Weights of a small transformer language model.
Size: 10 layers, 5.02M parameters.
Architecture: LayerNorm before each block, learned positions, no biases in attention or MLP, tied embeddings.
Training: a variant of SOAP for these matrices, 149M tokens, 4557 steps.
Each number is 128 + 24 x the weight over its row's rms, rounded and kept within 0 to 255. Layers, rows and columns count from 0. The size above them is the row's rms in percent of the matrix's.

# layer 7 attention key, 192x192, rms 0.0471, rows 191, columns 128-191
size [ 90]
[[104 153 105 111 129 105 109  98 146 133 162 128 155 125 110 152 116 128 122 147 140 138 158 100 134 141 108 173  85 158 116 124 115 111 117 129 115 109  96 152 172 135 145  74 106 115 154 147 111  78 131 164 120  91 142  96 131 123 115 152  64 109 107 142]]
# layer 7 attention value, 192x192, rms 0.0467, rows 160-191, columns 128-191
size [ 81  88  77  86  83  81  94  86  92  86  90  80  87  78  87  84  88  89  87  82  94  84  87  90  89  84  84  89  86  85  81  86]
[[111 117 166 143 170 133 129 126 148  88 114  93  97 128 109 127 118  94 131 125 184 147 140 120  75 109 119 142 137  91 123 131 139 126 112 103 183 135 148 149 165 139 152  94  97  97  99 110  98 110 119 111 125 118 148 169 130 111 120 111  97 110  96  90]
 [159 118 160 151 107 108 123 133 119 116 120 135  88 141 131 168 109 125 105  85 107 189 135 156 130 123 127 119 116 141 110 109 118 133 136 104 111 111 134 123 108  90 138 155  90 109 125 136 121 176 188 124 147 108 138 139 109 101 134  79 129 122  94 105]
 [103 176 136 136 117  94  95 132  92 153 122 114 131 122 151 112 104 136 129  92 140 159 154 139  90  74 129 120 116 101 105 107 128 169 175 128 140 121 153 145 138 106  98 147 102 136  83 160 131 129 154 108 139 164 160 133 123 144 122 116 161 115 144 123]
 [146 116 133 136 115  96 168 140 135 128  91 157  77 102 147 125 129  98 135 125 148 153 124 137 154 141 127 160 157 173 131  98 139 101 159 155 150 125  88 161 151 154 140 124 121 115 187 120 151 114 117 130 148 183  87 150 126 138 172  54 141 104 158 139]
 [120  90 137 154 138 121 157 153 107 106  96  91 140 136 137 162 127 115 152 110 152 138 109 123 151 128 163 138 118 103 141 148 142 142  74  87  77 137 158  93 166 135 123 117 106 131 113 131 102 127 120 122 130 123 122 100 134 143  94 126 142  65 129 145]
 [143 118 120 134 147 153 153 111 128 156  88  72 107 137 123 151 113 115  98 114 135 127 142 125 131 125 144 156 165 147 149 154  88 107 128 125 121 123 176 106 152 151 109  98 141 148 122 139 131  97 138 147 149 155 126 210 120 141 140  78 119 121 145  91]
 [115 122 120 120 148 133 125  95 134 103 153 148  90 125  83 114  87 118 122 125 159 156 125 105 127 141 165 132 126 121 122 158 171 128 112  87 132 131 109 112 140 126 106 102 150  93 175 157 131 112 105 101  91 129  74 126 147 116 125 111 144 176 105 130]
 [148 186 170 109 130 144 110 147 124 149 151 117 154 135 153 111 112 154 116 144 105 146 133 163  72 148 170  93 115 143  96 151 107  98 137 155 112 143 107 116  94 128  91  82 156 133 126 136  68 137 114 159 187 110 126 169 150 134 129  93 128 115 104 113]
 [127 115 146  99 103 105 138 170 113 135 113 180 164 109 113 143 138 136 115 125 106 142 119 112 140 136 144 132 124 101 153 183 113 144 130 111 120 148 140 109 154 150 100 135  88 116  68 181 139 119 114 115 110 111 152 129  98 133 112 112  88 152 130 124]
 [109 158 118 131 146 118 140 137 146 116 131 118 157 180 138 150 137 159 113 102 162 128  96 142 121 145 162 126 165 142 131 117  68 171  88 136 141 114 143 133 128 141 153 149 107 132 128 120 169 129 102  66 183  85 135  98 147 124 113 118 133 127 140 114]
 [ 84 127 139 144 144 140 152 142 143 127 175 139 130 159 154 141  89 152 104 163 113 138 137 149 107 128 112 162 113 151 114 119 130  92 142 126 122 128 116 153 179 141  98 118  99 161 147 125  77  96 140 120 115  97 159 121 139 153 104 124 148 157 149  87]
 [123 117 125 149 125 108 118 154 126 123 142 165 125  98 181 153 122 151 154 129 126 125 149 108 191 115 119 137 126 131 162 129 138 110  90 136 111 135  75 101 110 117 131 119 164 126 134 139 156  98 172 106 111 112  99 139 118 112 112 112 142 124 111 121]
 [ 98 119 152  94 152 112 107 151 122 120 138 105 161 124 157 118 162 116 116 158 147 155 154 104 104 123  90 129 117 118 158 110 119 138 106 145 159 152 111  93 157 128 108  91  89 114 136 171 133  91 109 173 127 157 122 142 131 136 104 171  91 124 142  82]
 [143 128 133 104 125 129 178 172 196 115 137  92 149 135 152 130  83 113 193 107 179 125 127 123 110  88 129  74 123 142 106 112 146 163 120 130 135 135 109 127 104 135 100 138 149 104  95 126 148 121 145 119  74 116 135 119 135  60 116 121 116 168 157 121]
 [140  97 134 108 114 124 117 130 116 135 138 127 174 164 146 134 128 114 159 140  86 140 138 122 182 120 117 106 167  99  85 132 113 139 157 130 124 120 155 143 170 127 159 117  98 105 130 160 135  86 130 127 108 166 160 114 121 131 138 101 121 103 139 130]
 [136 138 170 120 170 148 119 151 140 159 106 130  95 108 113 158 139  98  95 141 136 120  91 158 100 162 109 119  98 100 132 162 139 127 111 121 116 152 132 107  92 169 133 106 111  96 138 144 144  98 141 137  90 154 109  84 138 111 115 161 119 114 107 142]
 [150 107 159 122  98 159 132 124 133 134 152 175  49 125  99  98 124 121  95 128 112 106 124 136 105 108 140  96 128 120  97 116 168 107 154 133 154 165 151 126 156 145 116  94 133  83 147 129 134 138 116 129 123 106 166  98 140  88 104 108 138 141 120 135]
 [148 115 140 151 171 168 114  90 123 159 147 143 160  94 135 157 148 113 122 143 105 159 120 135 127 133 120 151 119  96 128 118 165  97 152  91 149 150 134 173 136 128 124 139 130 137 102 106 153 123 144  50 141 130 174 149 129  69  97 150 111 130 132 148]
 [106 123 155  94 146  84 188 135 117 125 108 156 104 149 143  96 116  93 130 135 104 172 112 113 122 163 123 125 116  89 140 127 169 176 136 137 135  91 117 159 157 121 157 113 137 147 124 134 116 135 102 146 131 138 159 141 132 141 136 113 166 127 110 159]
 [ 83 102 144 128 122 150 162 134 139  98  93 141  83 157  79 111 156  69 146 151 137 111 129 122 135 104 164  80 112 139 124  89 118 107 126 150 130 125 101 100 134 155 143 140 128  82 114 125 132 153 151 125 144 134  89 126 132 141 126 113 143  98 161 119]
 [166  93  95 102 134 107 107 173 122 146 121 131 137 115 141 155 142 113 108 120 118 120 139 125  88 128 106 150 115 111 131 112 120 147 122  96 150 126 118 117  96 109 108  91 156 132 138  69 145 159  92 122 120 177 123 123 162 127 168 106 130  77 124 133]
 [149 125 125 108 138 141 121 130 163  95  96  60 120 142 124 152 103 146 107  85 153 130  83 148 126  95 136 146 149  94 153 119 153 112 113 125 146 118 120 118 112 154 104 105 122 167 119 142 162 141 106 125 143 143 128 100 158 120  95 138 128  99 164 129]
 [121 134  92 145 129 140 117 120 105 106 147 144 117 131 151 108 121 104 140 106 158 111 176 123 108 167  98 111 140 116 127  98 160 163 131 120 175 110 161  95  97 133 111 116 124 134 131 129 123 159 135 162 135  88 148 143 106 112  99 116 108 111 143 175]
 [ 79 152 125 122 119 140 118 116 127 100 134 117 155 172 170 132 134 131 132  79  98 164 155 108 112 112  95 121 108 131 139 133 180 120 152 133 116 151 108 132 165 107 114 105  90 105 150 122 108 146 117 133 132 104 112 106 107  98  95 155 136 147 156 126]
 [144 153 133 157 140 128 165  68  95 135 136 124 130 104 117 112 152 100 154 161 135 137 128 104  98 110 127 121 148 120 153 134 120 164 160 128 102 133  97 108 103 184 160 131 101 107  94 118 155 126  83 131 126 137  88 143 159  90 104 162 144  92 127 104]
 [136 154 130 114  92 152  85 106 114  87 124  96 105  73 150 148 132 123 130 130 140 100 115 164 135 111 139 148 107 153 116 113 119  94 150 148 102  81 118 146 120 101 127 146 118 150  97 105 155  93 111 106 167 161 141 130 135  94 136  79 154 104 127 131]
 [183 151 131 155 177 136 109 137 154 111 109 127 171 107 142 127 134 111 121 153 123 122 158 132 148 116 124 123 122 144 161 119 134 109 141 172 127  94 135  94 117 130 120 150 102 119 151 173 169  84 139 145 130 148 120 134 128 150  96 122 124 132 111 129]
 [109 157 181 132 108 108 141 143 110 119 139 154 117 122 100 155 111 134  96 143 119 161 114 125  93 162 134 118 149 163 125 172 141 167 142 126 152 138 123 129 154 109 114  71 128 162 131 103  85 115 121 134 111 135 132 118 107 132 126 129 105 143 102 158]
 [134 160 132 129 118 124  97  93 138 107 110 195 177 118 141 151 174 157 106 121 152  77 150 129 106 109 154 134  77 125  98 146 146 103 179 147 179 162 143 124 140 173 154 114 127 133 156 124 114 151 119 103 117 121  77 151 109 147 146 171 171 154 105 120]
 [133 103  92 156 129 136 157 150 137 140  97 112 107  78 147  65 113 145 167 138 112 100 152 120 116 131 139 116 152 112 138 159 160  92  98  99 128 177  84 176 119 130 138 112 140 167 113 160 157 111 117 166  62 112 141 131 120 139 121 105 118 129 141 130]
 [166 119 119 145 128 155 164 147 125 160 144 127 106 132  94 154 130 131 108 156 147 119 152 108 137 118 119 146 129 153 120  96 116  98 107  85 108 179 138 120 162  89 108  90 193 144 124  92 156 129 100 148 107  98 154 140  75 130 109 138 156 134 123 113]
 [173 131 117  85 181 114 115 138 149 116 104 161  78 110 101 159 104 151 112  95 124 133 159 124 114 117 117  87 139 121 110 145 103 154 145 147 137 110 107  97 137 104 128 141 155 111 150 136 153 122 112  74 115 128 119 162 134 152 142 109  88 139  87 129]]
# layer 7 attention output (transposed), 192x192, rms 0.0583, rows 160-191, columns 128-191
size [ 76  82  70  78  74  75  83  80  84  75  75  70  84  70  77  77  79  82  80  75  88  83  80  86  76  77  78  84  73  77  75  73]
[[121 114 128 115 115 155 101 140 128 126 132 123 129 137 116 119  96 157 135 146  85 106 108 144 145 123 110 117 122 102 112 124 108 157 156 151 115 158 119 106 104 137 150 155 116 132 170 127 175 158 152 112 124 164 109  97 140 107 124 175 162 128 174 152]
 [116 130 159 126 125 149 134 130 146 109 143 117 134 106 133 138 153 111 160 124 137 168 132 119  90 148  71 137 159 114 120 204 115 108  87 129 126 162 166 138 188 142 110 153 133 150 112 139 124  91  81 150 154 142 125 129 108 121 111 145 111 122 166 182]
 [137 131 105 130 138 150 121 140 147 125  93 166 168  96 137 162  92 140 137 101 124 125 147 115 119 138 135 130 147  93 150 152 153 144 126 118  64 150 123 133 128 166 154 144 133 133 154 120 119 118  79 107 142 126 183 116 114 137 134 119 151  92  99 124]
 [125 116 124 124 106 151 139 116 126 108 158  97 170 159 120 106 140 158 134 136 108 107 153 143 153  98 141 160 123 136 149 162 136 133  95 138 104 160 141 122 108 101 155 178 132 164 119 140 119 125 157  76 137 140 177 122 176  99 157 158 133 176 115 118]
 [109 136 139 116 136 165  83 122  77 142 145  90 131 133 145  80 150 133 122 112 121 129 146 143 121 129 124 105 162 139 119 139  98 149 148 139 117 119 122 181 131 159 115 104 155 109 106 148 174 128 119 136 100 152 177 131  97 162 132 132 138 150  85 100]
 [ 86 139 133 122 135  73 135 192 144 115 159 121 144  96 125 169 106 118 118 120 129 137 151 154 114 139  87  97 123 121 143 117 180 110 156 108 105 195 115 124 123  99 115 138 133 113 148 139 121  96 131 116 150 110 137 110 136 137 149 129 138  93 123 152]
 [137 152 141 123 118 143 129 158 135 112 110 105 137 159 127 155 145  95  94 126 128 124 139 166 124  99 106 118 128 118 143 106  92 137 120 147 126 112 127 113 119 116 154  69  97 156  94 122 154 163 127 132 108 121 129 118  88 170 132 120 110  81 154 120]
 [125 100  94 112 119 129 156 157 137  97 107 162  85 108 119  93 133 141 116 101 110 151 126 114 157 168 126 188 103 118 186 163 165 122 131 111 142 112 167 132 135 115 149 104 135 122 133 132 171 148 166 141 111 170 109  95 120 119 132 150 153 117 138 170]
 [130 108 105 124 135 127 109 124 192 115  88 132 100 141 165  93 124 135 114 104 116 119 154 155  75 101 101 119 125 163 124 111 121 138 136 119 106 153 153 119  80 152 145 134 145 128 140 141 124 136  84 128 124 164 164 116  99  79 202 121 197 139 144 157]
 [161 149  98  90 110 120 127 128  90  87  90 151  89 134 149 141 120  91 103 164  93 126 114 110 144 118 127 128  94  92 119 120 183 116 199 131 105 108 118 146 156 132 112 109 117 155 126 117 108 153 106 140 109 159 110 112 137 128 197 165 149 168 110 110]
 [156 144 104 120 125 101  88 113 128 105 112 182 136  93  94 115 109 123 125 102 168 131 113 124  90 141 129 142 142 117 150 144  96 156 144 132 127  96 102 141  98 123 142  93 162 116 127 118 161 138 120 170 128 132 120 108 122  98 149 138 169 122 142 145]
 [132 135 125 130 126 127 153 131 110 178 167  83 117 164 111  99 122 132 154 140 107 142 121 111 123 112 146 146 128 134 103 139 122  88 126 117 143 128 153 136 132 139 136 144 112 138 139 107  73 134 160 121 141 131 148 110 154 165 204 108 118 133 166 173]
 [123 101 104 100 136 121  87 124 110 125  84 133 117 102 142 132 147 111 128 115 120 100 127 134 156  89 117  93 120 138  94 119 134 123 104 128 111  91 107 109 114 120  94 150 141  99 166 128 152 128  94 134  87 111 116 105 136 130 119  91 153 132  97 115]
 [111  94 117  75  99 149 128 110  98 126 117 146 146  72 111  89 121 131 103 157 114 134 149  99 148 112 118 157  91 124 104 110 165 139 119 128 173 145 115 104 113 123 140 150 131 116 146 156 100 148 108 124 121 114 117 102  78 193 189 150 105  64 107 145]
 [146 170 139 141 136  81 144  88 149  84 118 104 145 105 130 130 106 131 136 137 146  97 131 160 121 140 115  99 147 119 155 105 105 124 123 142 122 155  63 171  77 129 146 161 138 101 122 126  98 124 122 209 142 132 128 119 169 110 134 125 129 131 108 128]
 [104 159 125 141 159 117  98 156 158 133 165 111 168 140 122  89 171  79 114 114 156 136 156 147 118 154 119 142 187 149 115 125 115 134 143 140 125 116 111 128 133 115 149 127 111 154 139 123 149 154  99 151 108  92 125 114  95 102 122 103 138 102 144 127]
 [109 170 151 136 210 125 131 127 154  99  95 117 157 134 148 118 131 152 108 154 128 174 126 140 139 117 134 152 103 118 159 120 127 151  63 107 117  81 113 127  91 157 150 115  99 133 119 131 137  99 128 132 132 164  96 107 115 144 120 172 179 131 135 155]
 [118 173 127 147 118 144 123 131 138 117 153 110 156 154 131 106  77 112 158 151 114 140  97 127 126 159 111 141 110 147 135 119 135 162 100 121 148 137 144 100 150 124 155 143 109 117 135 112 124 151  94 129 122 122  70 104  64 121 149 131 171  87 141 111]
 [129 139 103 141 143 116  95 156 118 136  96  95 125 102 127 169 128 167 105 122 148 151 100 139 165 107 127 156 137 159 105 188  76 104 147 162 112 113  99 118  99 131  85 150 123  98 124 152 107 178 134  97 136 114 122  89 129 107 127 118 144 160 143 111]
 [139 131  88 148  98 140 112 109 158 183 111  68 137 120 102 138 108 172 103 113 152  99 132 134 123 143  87 132 125 123 163 112 163 132 136 114 157 114 142 146 145 108 158 111 130 140 148 135 163 151 144 129 108  80 118 106 157 146 131 126 107 164 106 113]
 [101 136 155  65 133 153 141 147 121 147 133 114 106 113  87 128 123 130 163 108 145 118 174 143 117 121 165 118 131 132  62 131 126 118 107 151 138 142 152 153 119 128  98 114  92  97  91 153 109 124 193 129 121  89 121 164 145  94  82 105 102 105 156 126]
 [ 89 130  97 110 123 153 115 101 147 126 138 147  93 101 150  89 124 141 152 146 121 116 124  87  92 143 160  82 128 147 126 130 106 165 116 109 123 166 130  84 111 115  84 157 143 111 101 151 127 118 131  82  97 125 141 134 119 130 157 152 124 117 132 126]
 [104 162 179  39 147 150 163 154 185 128 122  84 121 128 135 150 128 138 128 104 125 129 123 145 125 104 108 144 108  98 102 111 130 117 121  95 128 114 141 108 137 180 160 127 132 156 109 108 135 123 123 125  93 155 111 145 130 107 135 137 144 114 103  93]
 [147 125 145 114 111 113 127 120 131 113 116 152 121 116  76 126 111 146 106 162 159 134 130 146 141 165  93 135 142 153 127  88  89 114 144 117 138 128 138 134 129 156 154 138 129 100 108 123 120  92 114 110 143 129 111  77 105 125 157 119 137 156  98 104]
 [115 135 116 148 146 133 100  92 121 118 101 112 178 130 135 110 172 101 157 147 155  98 140 153 140 112 112  84 128 120 124 127 131  72 170 189 160 146 139 128 150  90 134 113 111 116 157 155 148 122 132 104 127 126 124 111 138 145 134 141  61 126  91 132]
 [127 161 150 170 143 124 142 141 142 144 135 142  91 180 137 170 105 109 131 133 105 113 153 121 111 123 132 101 114 115 145 130 182 158 117 111 147 165 138 157 138 116  94 111 134 137  84 116  91 142 132 114 160 131 120 149 135 103 194 107 113 215 135 152]
 [118 173 136 156 136 135 155  83 160 140 122 127  92 105 183  87 166 117 117  79 141 141 132 164 127  95 108  92 145  88 197 155 115 146 116 118 132 169 116 100 122 145 150 145 147 136 161  99  87 130  99 136 108 107 128 136 134  81 161 142 136 147 102 123]
 [113 119 108 129 155 108 117 150 130 125 132 146 157 132 128 137 134 150 123 133 128 119  85  97 167  94 127 183  86 135 125 151 154 118 143 160  82  86  98 109  85 143 112 126 139 118  86 134  95 164 128 154 132 143 112 130 138 133 148 124 108 135 125 124]
 [103 129 148 124 139 150 153 144 124 152 135 109 115 117 117  97  91 124 126  95 128 156  97 146 173 141 142  59 128 155 154 124 142 140 161 167 133 123 121 119 123 125 116 148 112 125 120  78 104 123  97 143  87 173 110 109 131  95  90  98 112 149 150 155]
 [122 195 130 117 125 157 117 107 142 124 173  83 136 142 105 151 165 131 144 169 108 138 109 172 131 125 123 115 131 137 160 133 100 134  85 142 146 123 143  72 144 140 125 155 117 135 151 128 151 142 108 105 153 160 116 135 127 178 122 135 175 127  80 130]
 [ 84 138 127 110 154 156 109 146 143  96  85 154  89 110 148 131 101 111 154 127 171 151 126 156 116 140  76 144  98 149 123 185 119 157 124 114 102 132 174 135  96 153 165  93 100 120 157 136 130  88 136 118 118  92 144 159 173 150 121 138 166 148 134  93]
 [ 80  96 121 156 119 108 119 136 114 112 143  88 140 110 139 120 127 108 126 117 174 116 106 161 111 120 142 133 107 119 181 119 132 130 127 108  95 176  93 112 153 144 164 114  91  81 134 139 166 143 138 144 112 123 154  76 112 127 111 142 134 116 156  95]]
# layer 7 MLP up, 768x192, rms 0.0672, rows 0-19, columns 128-191
size [111  94  97 107  95  96  99 107 103  98 103 108  89  87  99  97  98  97 103 102]
[[109 141 113 123 141 160 132 116 185 127 146 128 112 106 103 154 123 126 118 113  81 178 147  75 144 147 139 144 120 133 129 147 140 124 123 136 134 101 134 170 127 130 118  94 124 125 112  99  74 202 135 114 114 145 135  82 152 169 119 186 119 152 117 142]
 [109 111 161 100 143 162 129 114 147 107 122 157 156 122 124 156 122 141 154 148 133 119  93 124  99 155 189 150 138 132 112 108  83 136 116 127 144  94 160 132 100 166 129 113  94 158 143 110 125 118 103  84 137 122 117  73 177 152 136 158 157 136 138  80]
 [122 136 127 114 101  97 174 142 124 140 128 157 170 162 167 143 162 100  79 167 115 124 169 120  93 153  99 146 121 132 125 109 146 156 123 105 127 120  98  99 126 135 129 119 147 139 102 139 112 121 135  88 133 120 130  79 160 125 136 186 117 112 161 110]
 [101 135 155 132 118 148  96 146 138 178 174 113 145 170 129  89  91 147 150 147  95 149  98 116  96 143 112 115 108 126 118 124 143  93 127  94 140 132 130  99 148 151 112 117  93  94 122 134  83  80 137 169 130 140 151 145 132 138 130 156 124 184 122 124]
 [118 117 108 147 188  89 150 127 154 134 105 167 172 120  91 143 140 137 119 111 108 172 161 121 139 125 133 106 178 116 106 150 116 122 148  76 132 102 161  89  83 173 125 145 123 144 151 112 140  98 139 139 158 132 135 131 115  99 135 139 122 120 127  74]
 [121 142 126 111  99 143 127 131  86 107 144 159 127 130 121 108 110 115 124 108 136 152 130 150 142 128 144 149  79 104 143 124 137 121 132 154 133  83 155 152 146  97 128 111 150 154 107 143 123 142 127  93  86 130 155 126 110 115 155 147 132  64  83 169]
 [138 179 120 151 160 134 127 159 143 155 143 107 117 116  67  63 148 131 134  92 158 140 133 113 100 137 133 127 128 159 154 147 139 133 155  72  90 140 118 140 119 137 142 126 138 137 105 136 159 131 132 140 177 150  92 109 153  70 136 157 124  96 117 107]
 [126 128 125 127 153 145 148 125 160 147 148 162 125 151 113 124 116 149  92 149 125 177 110 132 100 134 132 146  94 129 142 102 129 166 116 150 188 114 141 143 161 115  71 111 172 136 189 115  97 117 106 127 106  88 133 180 146  88 167 148 178  92  91 150]
 [159 156 141 137 132 130 150 138 175 122 141 154 161 121 135 125 151 148 149 121 185 147 149 161 146 149 168 125 122 116 155 167 126  90 112 132  95 113 151 174 111 115 125 144 145 141 144 163 118 107 144 147  85 159 131  98 169 115 149 131 102 134 148 167]
 [125 139 106 135 188 166 153 160 143 120  97  93  99 101 139  88  98 128  93 142 132 165 113 111 144 131  84 116 133 140 142 107 141 127 109  97 106 143  85 121 117 142 135 170 133 138 112 138 105 107 153 148 142 121 181 108 136 124 103 157 116 130 128 134]
 [133 137 119 131 156 101 165  70 108 169 140 133  95 150 120  85 141 102  99 158  97 108 154 132 164 117 132 150 138 116 129 154 114 140 122 107 116 183 128  80 176 151 106 160 127 183 127 166 109 145 125 104 121 126 142 124 144 166 164 121 118 111 147 128]
 [122 125 116 120 114  88 140 132 118 130 147 166 145 125 143 151 103 147 119 122 104 156 120 135 146 169 113 138 133 125  98 128 108 127 147  84  77 175 112 130 163 129 130 114 122 129 176 117 124 143 139  73 128 170 144 132 112 152 132 148 110 166 149 120]
 [119 140 138 136 164 144 126 143  97 106 120 162  80 135 175 129 123 157 134 128 158  95 137 115 132 170 131 126  92 209 119 124 170 142  88 112 135 123 169 105 156 119  92 160 126 111 131 108 124 172 156  64 141 131 156 121 107 180 148 136 111  98 129 126]
 [151 127  77 144 144 124 161 143 120 170 139 106 124 123  83 113 130 177 151 169 160 116 114  87  73 147 110 110 118 103 130 146  93 130 105 158  99  94 139 104 125 139  90 115 129 145 129 138 120 102 129 126 139 132  74 148 143 166 101 150 128 129 133 142]
 [ 83 144 104 111 155 135 117 157 122 111 121 133 138 135 148 144 123 145 119 158 125 162 119 136  75 146 116 125 130 163 141 165 167  87 147 107  93 120 120 122  87  82 105  98 133 151 100 115 121  97 139 131 169 111 152 123 142 164 114 156  89 135 127 137]
 [155  96  98 140 145 112 108 147 168  99  91 140 187  98 157 118 137 153 128 122 139 139 117 147 108 155 131  97 132 126 105 126 137 178 157 116 163 116 114 187 137 111 128 121 128 133 122 122 123 142 143 160 121 149 137  76 120 151 161 136  88 119  91 109]
 [143 142 146 131 115 107 134 122 118 119 145 131 112 175 127 145  92 136 162 152 144 191 115 129 101 179 156 131  90 169 134 144 143 131 109 127 132 133 108 120  94 125 167  99 116  99 128 132 153 110  90 125 131  68 101 154 100  94 150  92 169 121 120 162]
 [131 150 108 134  99 113  92 132 134  99 132  93 111 116 118 137 126 136  72 154  99 133 139 106 116 115 156 146 115 146 155 136 113 152 115 121 113 142 139 150 134  68  91 115 128 147 167 119  98 116 135  75 145 168 110 133 122 102 106 123 155  98 154 147]
 [ 98 121 125 109 154 112  87 151  86 100 116 158 146 125 120 182 124 182  70  69 134 120 149 122 131  90 166 102 115 100 104 104 120 127 128 119 147 161 150 133 163 169 112 174 125 116 155 127 122 130 161 148 145 167 182 149 138 141 111 112  77 148 146 146]
 [146  98 147 113  80 166 159 158 105 120  70 158 133 131 160 124 116 160 143 127 127 129 128 147 115 177 140 164 130 125 101 142 154  94 110 173 115 145 159 112 114 150 123 145 114 121  75 114 129  87 118  92 130 156  82  86 159 141 170 125 154 118 134 105]]
# layer 7 MLP down (transposed), 768x192, rms 0.0672, rows 0-19, columns 128-191
size [114 100  96 104  93  93 100 108 106  98 105 103  89  89 103  96  99  93 106 110]
[[137 110 123 103 147 101 148 105  99 101  92 153 144 132 139 112 120 133 148  88 105 118 123 138 127 133 125 120 111 115 154 135 120 172  98 125 108 112 122 124  94  93 124 149  96 161 170 171 113 161  81 120 143 133 152 148 124 127 187 129 115  97 168 129]
 [ 97 121 128 134 173 127 150 138 121 161 156  96 138 126 127  99 125 139 144 162 125 152 125 167 124 133 139 132 144 105 110 112  86 121 131 134 133 110 147 118 108  75 130 127 125 102 125 126 116 192 109 112 109 128 154 110 155 144 153 163 102 157 117 158]
 [105 132  97 127 104 102 121 145  93 127 149 144 151 151 188 126 124 117 173 148 112 129 147 152  94 132 118 115 145 126 144 114 111 116  95 152 124 107 107 121 123 119 175 129 123 131 108 123 182 122 137 130 128 130 100 169 100 181 130 131 114  81 101 115]
 [131 126 116 136 118 128 139 128 110 129 192 131 142 115 160 109 151 105 156 134 146 100 123 116 198 123 133 137 110 147 146 123 143 111 137 147 103 137 144 139 150  99 102 104 117 147 114 134  74 119 144 124 189 162 136 131 152 172 135 141 161 121 104 143]
 [166 137  96 128 125 164 161 137 153  88  96 113  79 151 135  98  68 129 153 132  47 138  89 177 122 119 131 103 139 129 113 117 162 160 114 142 154  79 121 104 179 121 106 133 102 147 130 157 128 111 133 104 137 104 132  87 122 148 112 121 167 120 166 141]
 [127 134 120 136 111 148 118 127 112 102 155 102  93 120 122 131 167 108  93 118 125 140 127  94 134 146 121  93  98 116 118 177 111 127 146  94 150 132 132 177 143 129 136 130 107  98 140 140 116 168 122 157 161  91  83 109 162 129 136 127 135 150 155 115]
 [118 137 183 121 167  96  80 153  86 118 151  99 122 102 154  96 128 125 121 137 157 122 123 110 128 128 109 125 115 138 131  88 140 145  94  92 124  91 107 133  88 155 118 163 136 131 130 111 139 164 132 148 113 106  95 104 136 154 168 105 142 103 161 130]
 [133 135 116 115 135 143 144  84 122 120 139 110 134 128 121 138  98 127 125 100 130 114 156  86 154 144 167 128 108 109 150 130 111 163 169 130 160 113 123 140  73 140 156 139 133 113 139 124 198  96 150  93 126 109 129 122 111 152 124  99  94 135 150 127]
 [ 96 169 121 128 141 130 154  97 186 118 106 127 109 128 114 118 109  96 118 129 154 172 126 152  69  84 153 154 134 178 118 134 125 113 153 136 144 143 109 124 137 130 117 152 125 160 148 121 107 100 136 161 100 126 120 144 105 120 158 146 135 100 118 109]
 [163  99 118 159 140 158 114 113 141 117 139  99 129 165 141 115 133 128 128 162 137 102 120 142  92 143 118 148 153 133 123 158 137 149 141 131 140 148 150 141 140 155 107 109 147 139 102 144 151  90 103 159 152  97  92 128 119  65 139 110 162 164 123 126]
 [142 136 144 141 146 152 139 103 173 117 181 132 164 102 127 130 122 127 102 146 173 124 113 111  98 151  86 123 135 103 114 100 118 127 144 107 116 139 157 108 113 127 151 120 144 154 164  81 135  82 120  91  87 130 162 143 127 176 127 156 147 147 178 133]
 [133 122 154 117 115 122 189 133 121 113 111 140 152 138  96 140 124 135 152 117 137 134 142 134 117 134 117  95 127 137 103 131 146 149  93 111 163 112 119 111 107 190 150 150 136 119 100 107 113  82 154 121 128 119 135 126 141 133  57 144 133  92 154 131]
 [ 97 104 117 121 106 115 104 129 167 139 135 152 103 121 110 156 133 135 148 125  98 154  95 139 169  86  88 136 141 133 136 110 130 104 156 139 148 111 106 156 147 125 146 108 127  95 116 173 120 135 169 174 131 116  89 152 125 161 105 158 127 141  87 175]
 [144 118 156 104 177 132  98 152 141 136 118 158  97 129 151 114  79  98 171 112  71 126 127 152 127 114  76 152 146 144 157 104 129  97 156 106 123 107 108 131 123 126 129 149 134 143 111 125 137 157 128 148 123 101 137 147 130  58 102 123 132 127 124 191]
 [122 108 162 128 157 164 143 113  93  96 117 125  87  90 128 118 178 188 144 177 174 151 134 151 163 117 105 132 113 116 166 149 143 147  92 113 134 123 157 116 135 139 124 123 137 109 126 129 144 121 178  96 141 115 103 154 137 117  94  79 109 158 143 106]
 [107 104 130 133 135  85  97 113 105 147 142 132 131 115 155 121  88 135 128 144 114 137 148 138 131 158 114 166 125 126 153 120 154  94 141 145 129 112 135 130 116 163 174 118 161  90  95 124 128 143 150 114 171 117  90 186 182 134  92 136 141 167 115  96]
 [115 115 120 142 138 114 129  79 171 161 152 127  98 116 113 126 137  65 134 154  92 130 105  83 124 124 157 129 115 140 109 102  98 118  83 131  89 203 111 172  93 179 138 121  88 139 158 147 128 121 148 118 130 113 139 121 135 109 159 125 139 103 118 144]
 [128 113 164 121 125 145 163 113 102 128 124 154 131  86 107  85 166 124 135 119 110 107 115 113 123 116 100 136  99 130 114 110 146 165 171 138 170 130 131 143 112 134 118 107 165 134 127 136 125 113  78 139 139 131 153 124 111 149 132 114 160 156 107  70]
 [150 143 143  89 145 102 179 115 136 129 108 143 142 125 131 120 140 135 110 151 107 134 103 124  97  49 120 106  86 164 120 129 128 100 119 125 116 140 115 117 169 163 102 129 166 161 150 141 128 129 112 100  98  98 119 124 143 127 144  84 114 153 102 121]
 [145 143 125 153 143  90 115 129 131 122 147 164 171 139 124 118 141 140 137 152  86 137 148 154 149 101 150 150 129 157 114 125 148 138 133 126 125 127 143 141 116 101 128 105  96 115 126 189 143 184 115 151 108 102 170  98 159 124 149 130 147 144 111 145]]